config.yaml
num_hidden_layers: 14
hidden_size: 224
num_attention_heads: 7
num_key_value_heads: 7
head_dim: 32
intermediate_size: 576
vocab_size: 4991
hidden_act: "swiglu"
norm: "rmsnorm"
norm_place: "pre"
norm_eps: 1e-06
positions: "rope"
rope_theta: 25500.0
rope_fraction: 1.0
qk_norm: true
attn_scale: 0.332
bias: "none"
tie_word_embeddings: false
parallel_block: true
extras: ["some layers without attention", "local attention windows", "exclusive self-attention", "capped logits"]
init: "normal"
init_std_qkv: 0.0359
init_std_o: 0.00679
init_std_up: 0.0359
init_std_down: 0.00679
init_out_by_depth: true
optimizer: "adam_variant"
learning_rate: 0.00155
lr_mult_up: 1.23
beta1: 0.9
beta2: 0.99
lr_head: 0.00785
max_grad_norm: 1.0
warmup_steps: 496
schedule: "wsd"
decay_fraction: 0.569
decay_shape: "linear"
final_lr_fraction: 0.02
batch_tokens: 65536
max_seq_len: 2048
doc_mask: true
train_tokens: 540000000
max_steps: 8240
dataset: "wikipedia_en"
Each number is 128 + 32 x the weight over its row's rms, rounded and kept within 0 to 255. Layers, rows and columns count from 0. Numbers have three digits each. The size before them is the row's rms in percent of the matrix's.

# down: layer 3 MLP down (transposed), 576x224, rms 0.0743, rows 61-100, columns 0-111
# gate: layer 3 MLP gate, 576x224, rms 0.102, rows 62-101, columns 0-111
# up: layer 3 MLP up, 576x224, rms 0.0908, rows 62-101, columns 0-111
down61 100:158132097079150117121113108167128152135143148106126098081118077129140110152171112074108151120099176158046116109136095077146061133154166104175130187100157131123101125135075175154153095128103178059134178091121124105154122106124123143085133101159129174133088061150154173128116156101140114049133171141144166151132146121201130116163146178117
gate62 101:112126092111137105144104170090147107108073151158097112107100132143051077183157179151064148109128124166096183155153131116148155105117135172129131119093078062166155176152150113147085127169085119099146150116157060078147105172072186152118096101128097161109123190159135135119138119117107112091138106168053119105144147115058111078152118202100
up62 093:085083107156108113124114095112139127169102176127088135125093143075076156130084132104101129084086160116095177121110144167118177111097114091139148090061158094104153126179086112153119137125149143116163184139146102151184141159086191160152185151157065127108119107119185104092149127149123096109164060160066118127168171146053084148126170167149
down62 101:088081154173085126078134078133102195154129169066145159167144094110170141113040155076156072175107161112161101095080123131113136143114092058171153142125150115115143112190130112134162078113143086145189128150129188116106120145157128102145121146143123069120112093151151134136105130139087186179129102070152108168104134141150143126092112119136
gate63 103:109130123107127039070181091129086156121111155171136122139106150184111165066125102097027169127144122168150185127129139086102126113111108084121108122177104169127097146124149137131126113161078104121202112167133113092115171143136129099132122157130114113155133112152072142085178117102073108074127147102171106124183140090108141161144190087195
up63 099:134141121135142116136163163103201142139184107131180106114127089119079128141102124102189060085085123108146121163153138152122161162157163131108090140132125157127131147125160188118118121183097070173121092134106133184112106126117116144092108142117082131134167121134130110131083089119153150142141174144193118145159165109158099194125136115164
down63 096:081141089048107128110103155109120115145126138129132173125077134138104103088123131091153124146149128146113104132106087126131116097091148081126124122095127168102033134058132134164119095164106136109159173155106114108142148203144101190128105157165108098107142123141085143169104123113175130140152113130131130201173112078155169147122118127172
gate64 097:130126097134101133071139105157150199099120100140113125071115161089151123173113149108041110106148155160192147148112136191136145144152124108139193082096158148144126123120145148153112132128174103061117123106100203104052102107145161112131138125144155132130161072151156109141148139158068159118077154154155121107068146123061208137111121112116
up64 095:146129170077192099090113088185156140109118117138155134199156124122165111077118149139113098146120132113092094121122147106147130142168096089124144110118165134157100133150084136073095144115050168154103147114102147085149149151109173132198089097114154157144142171130124150132078145138161108166139106165130121074137090137146094122110113139048
down64 097:118176150107072114068106178112169133102155075163081206085111129131229131116115147100136063116116138126177157156106125167142142097174130131176141141088130152135149102129157126136118139139165117094103095116145184094137100113189158126113152122118153165119151082160153159107144157183143113167132134157149104117118156095086196171153159142114
gate65 097:123164092111181054155160108057127168074127153131097157102120122128104116060149114135154127152136120114106154143140121136090167094171146104081085179091095112182081105125134117109147112153079124127173160137167121120156133102025088134153090108151118143097092105159134129154090105110185162112084215171136171108145170129078115108157128085134
up65 085:126106195078117125121112048118147127104104121080108166096133184116054127166126130127189088161107051092083110086165128135120136137129073184129102111016135128161106110157112081175136177104131111075128069129151134104190079069116150161083146144142123126131124043137085169112112117117161152113139134139133123126109133160122117112106123136133
down65 090:134079138167161103088108085101166070126085169061067134104096168141136093149098118114155053143105146143075172142170138156172102100108076134147109180111159089135060154149113149175120169125183112120127167127155140117133125085130130143107140122153126148120150080188116090106122120144107124121154126148091123142120117153150151154121145130109
gate66 079:147136121127209109123121156126156143070127097141105090154081133120107149139121120115146144095120098134081087136158107106120142113165086065075133107086168104090103143089148133138103130122174123100141134129206150119135132121150121088144151116065107105197129103096089138072176151115144140152198078073148169150102133133164086143157049158102
up66 129:051156146116084136100114134172134140103106174089117179123141140139161117106181154147066127151122131178134177152136131141160150159071146121148091142171107192193116106133093138128093158155051119113103127138118132112173141139136165150107125129156118144028075125179194117140149101150110132153066161126148133151122116114101167079109153120153
down66 116:173139111127178112156146109119122129033142084138092085154081151142108150163123095101146151094094101149121126113166108093063099094155102060087145082132150097110087124077157131138104094133144157113127127146165150127100125160160140084153102155029121149227155124089076135104171157109125177148213092101134140139094141162166124122144060140101
gate67 095:122143096190133175113208130127138157149090161158128097142079118164141100169107119101102130109116167124154122108133115076119190119134123189123161156125197111136143159088143120120122086105165085071159068180127113122121118124132141093083108173105105134117144061170068101167127137149169166093160123042172122136130163162114067127131067126112
up67 094:157088145115103142170112132135133143153133118108122129079130109102104126092182135172130135138166079148118157072131139198132116159084093137100116060116055141196144137153098124162084089109131127106141117126116157112138114154091165107129125126069153127122116130141121135147132107167102141158087165157170031140122125118157151129127215118151
down67 095:055166148156101197108161081098110134057109142118121120103126094136145048099061146099108132122118138140142094134132167086123110132118162104153141112142116116098147187095123123160107115139140154027198086151126146145116113159165121115071090176127157075116162071105083143148122064105108143127162056093190110143107154160075073097165086105120
gate68 093:161185169098184132084106111130085140135155164123199141117158105112062152131133130128065158140159123163136140133147081110153164127151186100100111183129169134101135081131118110112119135161092132154121126085079132047139112155132139060149141132097150098110109112117178184087127084110173129096144158098136160048098147100152177142166081118135
up68 097:118127143141120167093137121163067092142124138135161116157073118128077156186125067163118160143128168131158102103074115053143122113135110175156121153118164152174178069120094148137128116059116151149141096108119123156178118075174107173074102076195089134134106113166162161098043176107157152100111092143114120067141167098121126148124129042128
down68 101:045080157166056115108167137193157098094135119121105123158104050146151142142102138096190096141108118119109106067123160086028138118152170144189139150137115118110164088183151130086107124047099157169158140161150067137127113057168112153167074142129090164130110151149089087124081176111125148143098069112099102164165119136082095116118184073148
gate69 100:089091177159157164123108128141124153133140166129145161141151133162114107092132150086136167158145097080056198108151082112121102123171070117167142133152173172159163154122172118122180134125068062101117162162146096099118100143146167129114126154129138190102085169156120124154108118157088166157109169163201141132115118110126138145088077169144
up69 107:056135104155186144092121144147101204125131133128137108147170136152139110098135197145161113182169156196122142142096152120139110074105177127104198138145097165140116105087103146109061068116155116133193198127134157137106179137098127144182171200126117109116126121127092164118137085115084206162164140115085176089104079132122135136184176115110
down69 104:119193165143157103116115177150100151152132121138136125141136118084140041134203134145122154103132105105121140145093127129124142110106125156134194145130081120135201132101073171124132117077155153108109189110143145145101109162056104090135129120101143119164115150135141136060190065071122132132174143155142176121101111145133111132133187088109
gate70 098:149092103113105072171111177069157131144112095134114142100177157095114102096184112156113148151145127167150176193131112077176125192136086153108103184101124122128109114157084121163066080156115083132087131123101146083169098157110111091215135102157093151092172121113135216143142115165091174109166173164130159104093129102052122123143140167100
up70 097:202061074153132163164099187138131121158181089095133099128084168128130108108126136093164119125175103118131124120094102101100093157120107123117129072125144141137133065108113104114159189101082107208132087156103135150138001145131084091091133117151128135105055124102143127128063157143161072162074114196156130118122159112142147165113125099128
down70 093:158128116146117113108184101116133170137136175075139090140105101190120055147097126095185128128119120105134095063152209125025091077128178117170139114160078137121114176169128140121152128109151074086145113151163139150183155122159167165133140186121110100119148170074113113142134101111120116125122144078126132133129131141160131087100119099132
gate71 096:076131116103090156224121150152142128131123109167098148102111132154164055128146118096125120165111058135111132105132054186128131140168180140077117127119121111127106132170142075126137176113172152060111115131106116088133078110079153145137117118088159145181127095135088159131124092164108199121113125124168083153134140179107102084106098182083
up71 107:150128149127108159043190042107096145135148161074094141138121120142105146112158076109084114087106119098162122141099154162140113133137079119106135135154129069158096170109136143180074168131169165097094142107065130105096137125190140030150111152156143096175126152084097101120152112115121158092190073086129101106081152141141122130098104168151
down71 106:111102171186157161052172098105093114127093113103114151153130105179129124119129122130115119091095142100176106116158125114117121176131108063132150103135150153178179196121150126094117104082147129155068109094100151097158110167144187155178120120149159184169159143114149175123150101090089137126152122072180205176126125138083148101106112164107
gate72 107:081151082140092054171099135024139091148111097103108176090106098072115126113159163135201134164176072144150146153105099139047135126130150131056061091124105133132071150122112112132120080129119101109146173166083134089085064140097142141136100118088157113123108109107112157189099089179152137125123182162149095157074152115132132078120144130123
up72 107:086148078079101130141192062182122135159079122137133118146050125100151073094085083166100112120098104134189123132128138124121104053143126094125117059126100151130090145147078146098077158137165145118131124161099175096106066093105073099062134162116172140168152181139174168159090117136088110190135126104075096127150134118146100147080111123177
down72 105:109104092104098127137184102156131112163074132128168155129095093131138148119108146150117132131091140139167161155069109137169116108074162087148144094110083109106119112146046150124114106180156127083131137185084165132137097092097104146068096156099165107138172166079136093146114102135101132145099121122082109135162109175149147128158139110171
gate73 096:116188093153160119153149141113085113153089143117108139170107150117139125103124131129126169124186097145171109189160148107131167079188109045090123136160118153131051094157067169104094189104111146171145121109120144103101112148127180113168124098131156138128116088082130123157124110159183106191161107139172170177148151085125055111115060132099
up73 096:073175096151163125121116134182099118148228125170105119155070145132104091191150105124091110086158156094164169110061116156131127161088099113166146137100118208145070166175132091127176118119164116132163118120138073110098126149160117157207157097126093138111086151155107111107077152174181172066101105129117121156131150171137129142100121103094
down73 093:163120124118140126108135183246084082063169191134163169137088108177120139103123105135097115115098158073160111146165154157111181100166101194098127097085175091098141109160195147106132139185169141154121112119139146153108132144113138070145163141099072101132117181167106118096080164166082085143095135163111140128156052120135174137170136138140
gate74 103:168172096059179136181125129067097162097128111122157093081176115148121103149098099130097172135105162127106169090137109200117093159136168139087133186156116093179143126096208100110175120173126110109107148175155167140107138091110117106168108167079086100087055136075129118086122145161100143089086143044156100099115142102064172101104173134167
up74 111:185063174108108109134207173129116164132147099134157130118146137124138151113101132079129157107116188074177111091131135120148140154156143072117031176176143161150082117114169127127084124116176031148103162141133159161103083120143097059118101107113105111137083118085156130086122183152123128081105122090153119151083100077165168193102154108093
down74 112:174072155129077161127133152146092122111194138128118143142142125115130084084165129084123139099126158062171104149130171084103146080144151090155131136172120145102093162156080084133113135111161076110104200123164123127141090112143096141079145078155079092132139123144126082122178195170116061118117108166148129207136116111160105191117167089118
gate75 106:139160101102125079155158114108067129134111158160135129061144131082079068104088141119129049153117150169086208123165035139089101179136174118131120169160134129195065135066152159121105082137114085132169137156184060134069132131134142108104135119122081184122079175109141092065135069185118151137075145152138132103143173112104194149119137176109
up75 106:094125095078166141108130098103107174135148159164142122070112133129122127105113143093171098156046125176138123083123110137140155126049130112100119119135148149193116156121178149161120125114161092075145143155179106144082148140138118191113132086116095140114063155125144056083092121178075149127111163150088172165157138107061210121107127136147
down75 109:143107138170170091095136108140124137137113122133157129101072051132108133188107108136141068113133159136185102065090178080202140157150130076121101111093118130162154135135144143134149088066191093107110117111175065171164161197165145162064111108111131156135100097138139048061121132126054080138137115080116131133153140090169135114103125111136
gate76 089:173135121095053176194154094162169130132140176098085184128087137151147098104115125192148125124160117095127116112122116151121172186114113143069079137146092152170113174134131118177136166142188100120043152181144163112120068096060117134124113073115207095136167085111115169153184135136180199085114141110103150176117103154169175102161060184114
up76 090:147115087139149111208105132168133143106117104146156095106159111161103151192158093076123137108144094136146137143075078135150154139097095193141117149061141067119162190138087160094088164081141104086136145142146129151127127133128089119088102154087176099185106120120190165153153093131164145149103051098088112125098132190096147084093138187053
down76 085:159129107089161114044142118050120168154136150174163146113169158131127162129063165139151143133072121206060107086143128126094140130135137093164158166136133179113156125088155159092142143104064129102143165140103124084101124128113080171137160135151117162107202102131109160110132166169117143146169159116112079144086117136150088129102122176124
gate77 107:043138099148138089176107159131187075121088168123135141076100148122128089137182117093180064160143122160118214105126081159102136101137189114082148160129125124082159109129138119128123103124133060132165168151120085144125110127106136128119142150071190090126117043080191135097181102157054143133131124153156057110108122132103154122170188131192
up77 094:123033116102144126103049090095094148120120169140127119162173110130117136070109139110151136114112064171105131123150131160068139117114121072112114124141147112133189127121129090053195151117145124128110183122135110100162144171079092144136168122104164160121152172159103090141137170089154107122136159172100119132115084123089202166066141125147
down77 098:158109146120098128069044121129112128132127156137052115146124171108089089122131156084075157151147167107103139147165098165141120157079096165152102108097137153165109088137112125145205120181169147134152105164199105108115107183133102179192113098109135113114086116114131117139093101108123095140150093129077132088121096157152099178138111070095
gate78 090:155141155120113105154140123202096156119180148120191103080191109122110132122166192138134110151138166112140166124118103076129109119092131123164094168158135154084152155101146122133119109144103144193227130145137173048162153136138154043138098126167092114135122151148138134147166104117130142145053112145154072110101138108202116171118079160126
up78 081:158085132135108152102164068203172138134170143119116137143076104169083090128103180136112067101156108150114105083044133155136153067135120115158079087172106175085134125086189090107168088089158143116117046114123093127139148108092112114083113122130119144089123192187109141182133166102106123159124133092135165144130183121138102100136092133138
down78 086:082100083135151128109202110117146044120134195165073117165100112138107153083124111114147130103180084135127150083064125174164145113183125165151078089117124145120102115128138084156154149132151101090077055054153112111101103094111105110089128105134131180124162168184166058084124191121122084131130109083122149139122158130066107089110173130154
gate79 095:127128131152150083078176123142130186151160086156174125160110159124125139075132133118000160141187141198120168173094136102139140119109125141154054120072155150130101193131105105193104169173121112129075132185100122086224151120135127142139131130160080146131129158117093178073184099127139135064145110110159127115121168109120107132137123117065
up79 091:141139097117105137182116179116151117116144099088163079149141147130127138170185159105098121134138218179178112205103146178171144134127166128157140109110159170122135095139104120179141158137100140110106172125154158174154132120154154165116102090109106134174115143051140163119102129122149119158098110054077103122180119212133111146151123174077
down79 094:157144140138087115143157140141123142132094129095159120084121116085163156153122116106165158104112205162165117091054156126106117160132112108113133111139132084071137128159101119106068139059092129155098116073145175163092078057129178126144102071159105170157090141210138136148168077097116154184142070056133120092170140148150161130165074168122
gate80 106:124092077121152138149085110138194150141137128114122154114162153089134102189131171122104100166115095122041120086125061155115110129088121150135080123158188054107138156145084121116097132197111089107140168159162137123104145112126171173124139173118123198106147160186116129112117174187098135095099162138112118137089084198136169100144123200165
up80 101:091107067105147119095105134120113073093126155166135068160122096098149203151157137110142148154126104131032132140138115126129154172140075125142174159193095122110158097135133097050143081103113139167102145132124141172229159115043168150116109154099117154121108128151132088096101094055116145127084177107141094191130180138125124128082076091125
down80 098:130141157100093165056118131129086126111155083141096136139168149116177075115149111114089158146159180096157179131115152189154141119162186132147045133128148162109114054106147126093155105159128128134115087151106113076109105175137190152141127115069164150105176148076194164143122067161160149109145157127097103147155162141114154202120117189081
gate81 096:173151163105174097144133163096156170106119109133093120084161089173172128071202129138072148154142155120145141123177104096125109113154164148083147149206112160105096182148159061111133114116128112132130119133106081101096159145133152193081151103043127160079113124142113100154138140084103125147123144134119099108128106133118141080091077161110
up81 112:103176095159072144118122085131108066149039173172081128065089165079147140170121130147198073110171146119084103130079129119085140098148131125115203097089117132088126119178139143112112138167150161150096097134104134132111078076167066128107137113173166136100133191121105118153149148132125154130143109140122059109162117145113168130124127093076
down81 108:120174094141096158156152095111156147171046147213087153084148078088123146144157129181146129162151159139095074159189111095062125082179139121085135155143081129125110104151158133146102133142128102149096084115143139100128106056145093090076145097128125153103070128105135158127179134100125166114160133140107083058127131096117128112115126105118
gate82 103:073127096087132167152155125074155140106099153114143197125141117102145033089125144140161084173105100171172118126135151127081100116131143132123112096150120096117084120135165118174112089132136080129120123105123132089104115133106137092080129145121169120131146160091170146131132142167137093113145069113149181095020158072050135118170124101127
up82 093:105098118121192103150083174093156160153167116107163171186162141102121104150081141121174116128095121142142119101167056174145084112190083124106081102140107150115094099108128100073095159140168162133073115133111054121120103077124159160158086175127132132111155186180185140140125093160096145124152157197171133148125114114078133165132117091138
down82 097:111054164179170151104099141119124159150173135101149075124108168128171107190153124105158181150135130097107149129122112179124112141131058033100121148119115118107133122116040039164153169185165184105142146158158095065192205132110130143122129059156108121196107122099116159147118131096127090138157104121107155196142099148098121206127135128103
gate83 098:128146077153151144150131127142106102119135108149154178159150101089074154136113153135076090154137164185120108137129154146102109131111119146139124078130210099148131165125089139180141090157101135136068122152157098116118134086148178146142160180149076117084159143144108112155102132179066124135132084113108130054139105090097146082096177181060
up83 103:105117144153127171091145116166106093176197137124121061120113116119115155146131091116091115126164128165101134159096128128119207135136147102140195122229112138174123121139184102087101128164176147130051121104139144109093124100113145062152137166128060125074163125108068168097104137149165124186129127091095137106155156166201135088128135137134
down83 099:134138154120118126078112122149144119115108090159154120107138185135100089093079125111112110119052087067168117175133138139097104114125079131164127153101159110156105129177149069138126114144195038154159140091179105104112179143117129132132155122058132156193151091145173136166135104173113142078118141093141182142132137099185139089137081132111
gate84 098:182093140121116164167130133100161176104146115120084107136088125177129127144186134123120187151198149122123176151115120151078117161149151165101070141112149109131148115174134015123111081123094096114178094127156093072140131118075181164101090060098102111142123138167113110134135118111101162084125137137135073118095158121091083104115082153108
up84 103:126087164165114158120138113109152160132158108086124121126159108110071091132140168139167168116132092175071095097179163177154139118163149096112132135089157068119176154160108141149106122102126121155194119098111194109156129100092133111111058119086112115122093120168050184128143128114125165109144118099132129155000155125133119099097091128071
down84 104:086120164090175120098147137171118123173060157108197199132134106136111115106040127096082122121084171143148097105170133132090155133097131072163174138132146146145159123133105203140118162172184112105112152127096160142151157115219096127149107146121172147126125106104164188131116175135154134139139074149144157123113169135141104130141182112092
gate85 091:108110071087120138126140136170210129124142126120088158105027189086179101120205167099201139133115130146169113135079156169123127108078089091075091093113135101138109200124085100141084112101152149166179151128195123114120148131082108162179115083156150187114075092119138111139146081117116153153176080151208097148085115091125101055094059182114
up85 093:122064151106111155145094096063131140180110091115048153077188105127103181138085199132153113133185088167135127130161140143090111173132083121097153131113133055140082112112072098124146094128125180107130088082121073121141110133129139149190109106125121168123078077152090080116049131130186078142122117141118134084158119120111153112092117102136
down85 093:120128094128174098165089113173141148102130061100107167114052082078164139136169146158164078167068127103098161107095128082207106173113096065097097130105137071150111130155099151171140135042123090116164124127093112172162148156176097112086107087166134130134106038156146109119149114130118115131120120122147134167138165094119110064138112157128
gate86 096:113107103086142153128123150058083100162041121102101129146169129103185104104116110140160085199176065175164135142150099133143144163106091120086153137137108153153090158140122068118101074143093133146078234117108161078135107122142153104159146153138170095117108128132102133087178046100114092170120145091146156079115091099121058078133148134065
up86 109:233126127086125101104111146119189174166159117099117116135153106163121161065207116117115126129141136103100117136139117090138111109125095149109108176086126128130170167111157121163160144114027111161211161107083104089162116139078162169137105142167115153121091120097164133165137075091174120111107176153146071158176105150139081164129082123100
down86 108:191108097097133122156126189091160157100160111086078112155127096146102184077179062094087128179104156117112176127116113120121094149092086114110145178148104144114103160180117109168168184099087101107164135139157125102138128148116161118167160101097179104077104175102154136148135026152152100095120149136157045117123079067121089177182120096130
gate87 099:140177090124146109135165127145160153117164165174143160086104166071110159058157134125187148115106117099084153145152114129045086147168134166115121129126130143149095135111056135138121147143086094155137141093090090113131176127092105112135139133159126141130106126110134043120133056087111120055120134131163141122148140112141148080164197143165
up87 091:109085160138107154114097161074157144137110134169152098091150116128158103231098117111051116136178164177104131127133114071167192161138142087163144145162167096084130103143153108064140114116120088134104134140126151115115157150117132092154128148082107119099123163120084131135131175155093108118140166095138117164109131128088156157084088126075
down87 097:104118153185154115120147141103170139128127128175087128130085141138133175073083122149105122120126188127121146195108167126137124167137099175140125121160158105132136091102097113074097182192109103148154088119085102073156146154138094115117135181071119163122137115113083093156156123135091107045131160132187187136133094119160172106134107132134
gate88 098:181139119108118025131158138152065164138118100125137113146145201090149134140147092134043118190194096110142091161114082126118142103166196087085189149135116174139112120176149158145082138179107121133097166119115130117122113139163125087157169141153134075144139110099168098160098121159132157158096086157121120100114177119151197170190126189102
up88 093:074092135113173081110123137152126107112074133095163092092129119155144086138125162121138145153089170149124127187137121103112189136118128063145142126127126147126093150174092167129084093149136119090129131169143212107175091135160079086133119076130130151069147141100087096167163143108101108155130141054134132092073160125103083086063106188154
down88 090:110130141116117086108153128055134132100135195153147136151178158107135108154141169131074149118093134186137116086136100084183152145116160097099174119147111143126144105153178153107087083112112150115092142086104103117165103134147127151064070073130100130135170122056132127141195133104135117153114089083100126118119133065058147144115071186116
gate89 100:107158099089117078135162190127094100191074140109133097122118164097125138118101111127113107202207176140171139175124148135120192145152083121118123111144105093124057130094117118144156144097107061086152174122075138107173136145151120085147077120065152089161115128111113175124108116115151148169118137046142113096172101074174117101159126156140
up89 095:176113116151117088118082196133187096164137101161172114106199131119143164126166083161189081105162149111079117080117107125147169158141159142076109168197127157154155206110159084117202179094155107081151102111132143155112124142120106139152070167154127079150175160116108127129106110142186135154096093144132119133096145134079160139141159162137
down89 098:090116134073151128144211187117099091084124119117146159100138086101128130177181100077113116114170082150149073052148110144195102157124102104060127163130032135184158111146108166095117169166089122096143123139192123185098177148133147182145121132179143076122133115139127092120074126157163129116142142153147131152160142157163141118091163132144
gate90 096:059174066150195148156121152055096227155052101145102142120152173114098159131111167141114171133171066152124107117154127115099130131152128112167099191133174125121102141142077104132112161130092119131129133123129106082109123127105113139132146141145197199104113104133163052134109084148149127108137157156175171115126103111114110134182158161074
up90 109:131112094170095125151137128163147135107093178242091145163085137213176156180126173157139055169082084143109095084147096141159124092125117103126079108173133042113153110155136121159196181157130132089115118118147089117190095155164148101159140083150140201154126128180103130166192144113150085163137176118158143114146123150099113075153114171108
down90 108:109101122146109107117173127168147124124176156174135166170098110143123132126172110122155070154116127161139148130106132171088092094128166143130092083137098103168179146139169180088171130158093115136047121126088116150187099153149122168103142056138073158113142125177087083124151117114152120164180192127169126123133100126131071095171134143109
gate91 096:198122139116141087124148132127138115155132148061175110158141142168116153071126120053071122151149127106148124096151063046132132144162094055119164180123129165128095173117155185148137140133111139127108115137122088078146212161112129063169099096089161112035116098143106174157168096105110112098081197124133120116124130058143177173113134123117
up91 118:177166125108127157126143195124097117118152107162103104093179130119119121143141131107120101139133126143119160103121133062126116170153130167099116162124074157132107146188124166143067134138107145179160071101136157125133160080088086134121165101160098103155188143052147096140121166099089105114115117129082076077147124102083112131080188125093
down91 115:190127096139159173125165172137132126148112119088097151130179133111159186079144095101083141135149124142159131104176079092135124126165101141060158122128110165108080136205169201129049125142115183143115085122126140075138158132104065078126104104076112064078131134063129079138152143105090133085115182190128100117142105065094152132140143131107
gate92 090:142152139154172134096109133097125167122167167146113116140146143108072146122222127118130079177120092146104141162145089169142117098122160118112085124107089148134148184091067140170120129111085130111113125158146147063169142126110162111130115141137109147133119082125122114158193065083159164157136163134151166099150159048089118121166151154134
up92 107:073113125050147079191115169071152157109174137145127102135139152142150101195125153106137151104150095161082193126165117086119076150118086145132119125197131146151119089124114118115073133224136129100140169172116073098145143133089086156097152114143132157142125153111121105121138131128082084102129192145126118138072122131102140162098117134151
down92 103:122140071093160117159112141045106154094157109200104076127116197166125121172170108131124113156138061172115126112142096111118077157134116114089105125178111182149139178151124159141103107200111140135126165147091097071164151170087100119118156137151137170141110104071071140125171112094082090138125177156131163124115121129119114172135137165121
gate93 097:147203081092136096070140187154166157138160108142114068142143172133128142125099102098040147163157114132197160175121119148138149152161131175063100178121093116140100171089110131130144159184088090088146143115108161093127108116160169113140107145082134023116160133110103168088171132123116155136107152081150137142101189108172129120177178105148
up93 097:170107125107119105116135152158164144173120200112180114112133077114099084061172125127093147153140126101143115152112141048105164159120161109100148157135109102138134185148072142096157131080089123152144151092101139130129130135173096074158113164175148173064103155106128162134174130124109129070111156098096171054108125130169157165100066165060
down93 097:172102104134195103094164201141181101095123136061112108107058102101138098130071112114125137127123142030155118078144083115097114104132150092122149137079109158124164159104121150095151097089123106136146106123119175106112158110081066060127126153124179131147121164138103172128141095118128134073124135078138125155100128155147093124141127160114
gate94 102:115119130126096149208111151132107111096092149139114097143082118140149070127160094095074121162160162169110150131175108109113141145093193161097134149143052141147078157130156132146123133118154093146136132118127164146129053142114137073098134082147123159116125066104082198094129118151145159153116100070170120103062139127117084100137096166090
up94 104:131137127067146108107165180086129145110125128097172123169103129146058122201118145090128123067145181119155046106107117138121175171084122131099103117116129104169100179155138192168152091140145080140086125141134133177097158135095099112157142144147129166121139123155121181133185144130161134081127076057116184114088123151144100131182110136099
down94 102:144182093188096093115172148154118171164105121113119167104150176098063145165119120169166093091093103104123125069145181086162128053148090134162101109069106105208163120095199139170117108156099110139132136056097114143117111136140129139090100169090133128104116134106180087104174149120124095116124127205120082114090151152085131159092120120135
gate95 090:134115135122145090129150099129137091120141091114100118119077157135179084065182111115079123142097117146142195105112108073126084128154129122088111095119093106118072088118194093107115113084152086170148107124148131144111121199180074056130136084130090139073144072167107114100167133160155119138142159137182136196089135103106139109111115179114
up95 098:143135175117174068136088120124102147143080122165179164146125148147187130104126115153177146149139195097093111145134105126159134176100056091113083099112122115100159117149094144063122135147156136130125180162152161107123175120113087121120162136063148152106148091048092142124158141154120136141147038063098138126133097155160127146099151118132
down95 096:125083102109118145089146094166115120113139159081132065095065152119067130147119146178141096142167119103174101127125162185166058109102110165162135179143048167172086109136128140183117065129116130153136072161143107126153111099116206110125114116154083107133140137117148123063116104122143062171175121168173124063174117130122113126123113131109
gate96 099:116093118114155137181109130051116147140124161119122132099087129125098066166113147065111143141099087095087172049158075131144062152148141142094095143164175145150125101108155127158130142215132152112161147170151071134120106160114162140055156155056130204131111114110146156163144153144115124101103164117139116143125151139133149144126160173149
up96 101:148157147150150126056151130085112076132023150107086145147160103136092134141121125114078148104122165147144141131124178110136135135089124100144168086119073154151159143174106093107091143096115146158077126136111114109068052110136140080155130148203144127141166125164081113140120120078127171172160119066058167096127066098158119163128119089148
down96 099:091107101094099185131122160108092133124081147099117144121125180128119099144135140097165152095161088119110205063158068065139119138078112182128100144143116173148139150103148138176110109140127140117151113156086136128120076138171119147105080086137119151158134173131118134122133105160135077079151142149152145177167123105104082122166200120158
gate97 107:142107138102151170179168116124079152136141155104075169156121149147096133135162149156121178180124118146090216097125069176085137166143135149108074129135102103178072158130125125102160145109103090084145105145152069097138121122073157123091136102128114150149122045162147126142136151181118121075101168101140137152129128171151123153147137169131
up97 105:143136104141126092128167110167116127133136120136072176111076147046165060125165086183108140112221170149078133141128166128148103112140210134148146140076074192179127116112103128165162099107107171136123122153137095078099061159137090111108071139114142057140109126042090158083137141132127140124114088079125150162121103107137135092197090124051
down97 104:161104138077141145163137142134144114142079092084115122161143127133070159171100171121110157155142171143077186129072119221111054119087128113114111167109119147099140162129146105201112160172101138155172099122148180103135085119186144141106059077139145143105118119132078125103198150111170151054136141085122184203094156128154177088141110101082
gate98 100:037160050086152107083198064119109143159151165126117109119123145105057171101052164091051162113136116171140140152158124180131171104115117127143145126135127079149084144148093130127174137161108069083111103163161152105189155131139108140147146177149106143133120157145092107120161079165105092109116126097173207093122141120157109111085162133070
up98 099:134085143128128192154126112174096135121087110210100093134108111106132126176130104160110105116165111114188123121122131163167131061151127097144095148106126205132114148136166136166107147096098131049146151146097125108116049135134191145100120133127172078068076115158116132095097130166141094150150128098141101151155131056045112146097136146165
down98 096:107150118171115122154155109125047141105106112152087083102140091207106112163162135113119195180108128152178177143118107173176126176140154116110128148139115140092144140187155092134099113132069160099114131126101086114159107134115147105148130173132216151144138177160098141083095168131086072149073132068178145160082160113164108134139114044170
gate99 108:082157070137142071151136140124108106175077103128153164081131162105111111120168136152189088185190115111128138197111142108119147114183132148150127135080144163138099078143073128160104089165132103127160187099082094100177186137116133129187169129146105122140125131153192094129096028142146130109129110136165126067117123083138091100176160092083
up99 098:120131135124106109142131213215106100177127094125132172141126197168182125069172103159156148116202103159098143124067184140117141159109126146075144143123077133154112155085089168142116061209123083126114115132092122107175138118115074150101132104164137114115105120112086167126108117120101123126110088133108139106166070143144073037101085128094
down99 100:195126128085125161136114148146122131101202128084096144152101127159120167121108097119110130186131138109125118122175146107179189112092148132164175134143113056161059142120199121144090160132124113128089138129140159112141115153130155086080095064094178084139116098112137171140118187126147068146145101132179154169114108156113109109165117099175
gate100 093:157220093135136086141176147119117128137092103117179160093107143137157140115156159177092070152208154152136163116147127118143173165071140167130106172116094141121121146168175135130103097153074122197121113122090146062084109127158112094121047181122088077124100172122145151116159061120072202131119067093098095114133163150140132099168188150125
up100 094:121110124199118090127107119108116168153139129133117175163120152132144134122137124131131106194103141092085163100185112138139093135109112144115112125065096179118129142164142086145106151155093148168117152136114148082056094142161188120120126162139110103170126120178133180078077136123099142109127074148210084089164169121151130123150175161182
down100 102:134116119215119101133087050081078120099140119154121161099147100123139092131111158087178101088091171123110192094142141154100132144111107148149144127119116184157188104173139132147088148122088104179161128165154142156119132189126159118072116117165107090150142094162150133107130147099141157086083095143147096163158114129113208113101174161181
gate101 104:110143110159112092163167118120064141162064137102145100135135142079150142178094190118134110156213104174166127188129121107110125069155124150110116126151127177154115171121123099132101097175105107105094114110155123097092112120129195143254124134129089158130147116130135141130147069165084157099138168119126167094160164075137149146101107144179
up101 104:132088119094138207108113143150121164124067137081129100142107135125149110131166127096089140160098113107143107176101109142130106098149126132113134165059163138132142125106142174083084133141077104100167102140075124123091122156153161105114112150054126153174135162145116201065075104168160121101129156131131155158083120109117144157222116108186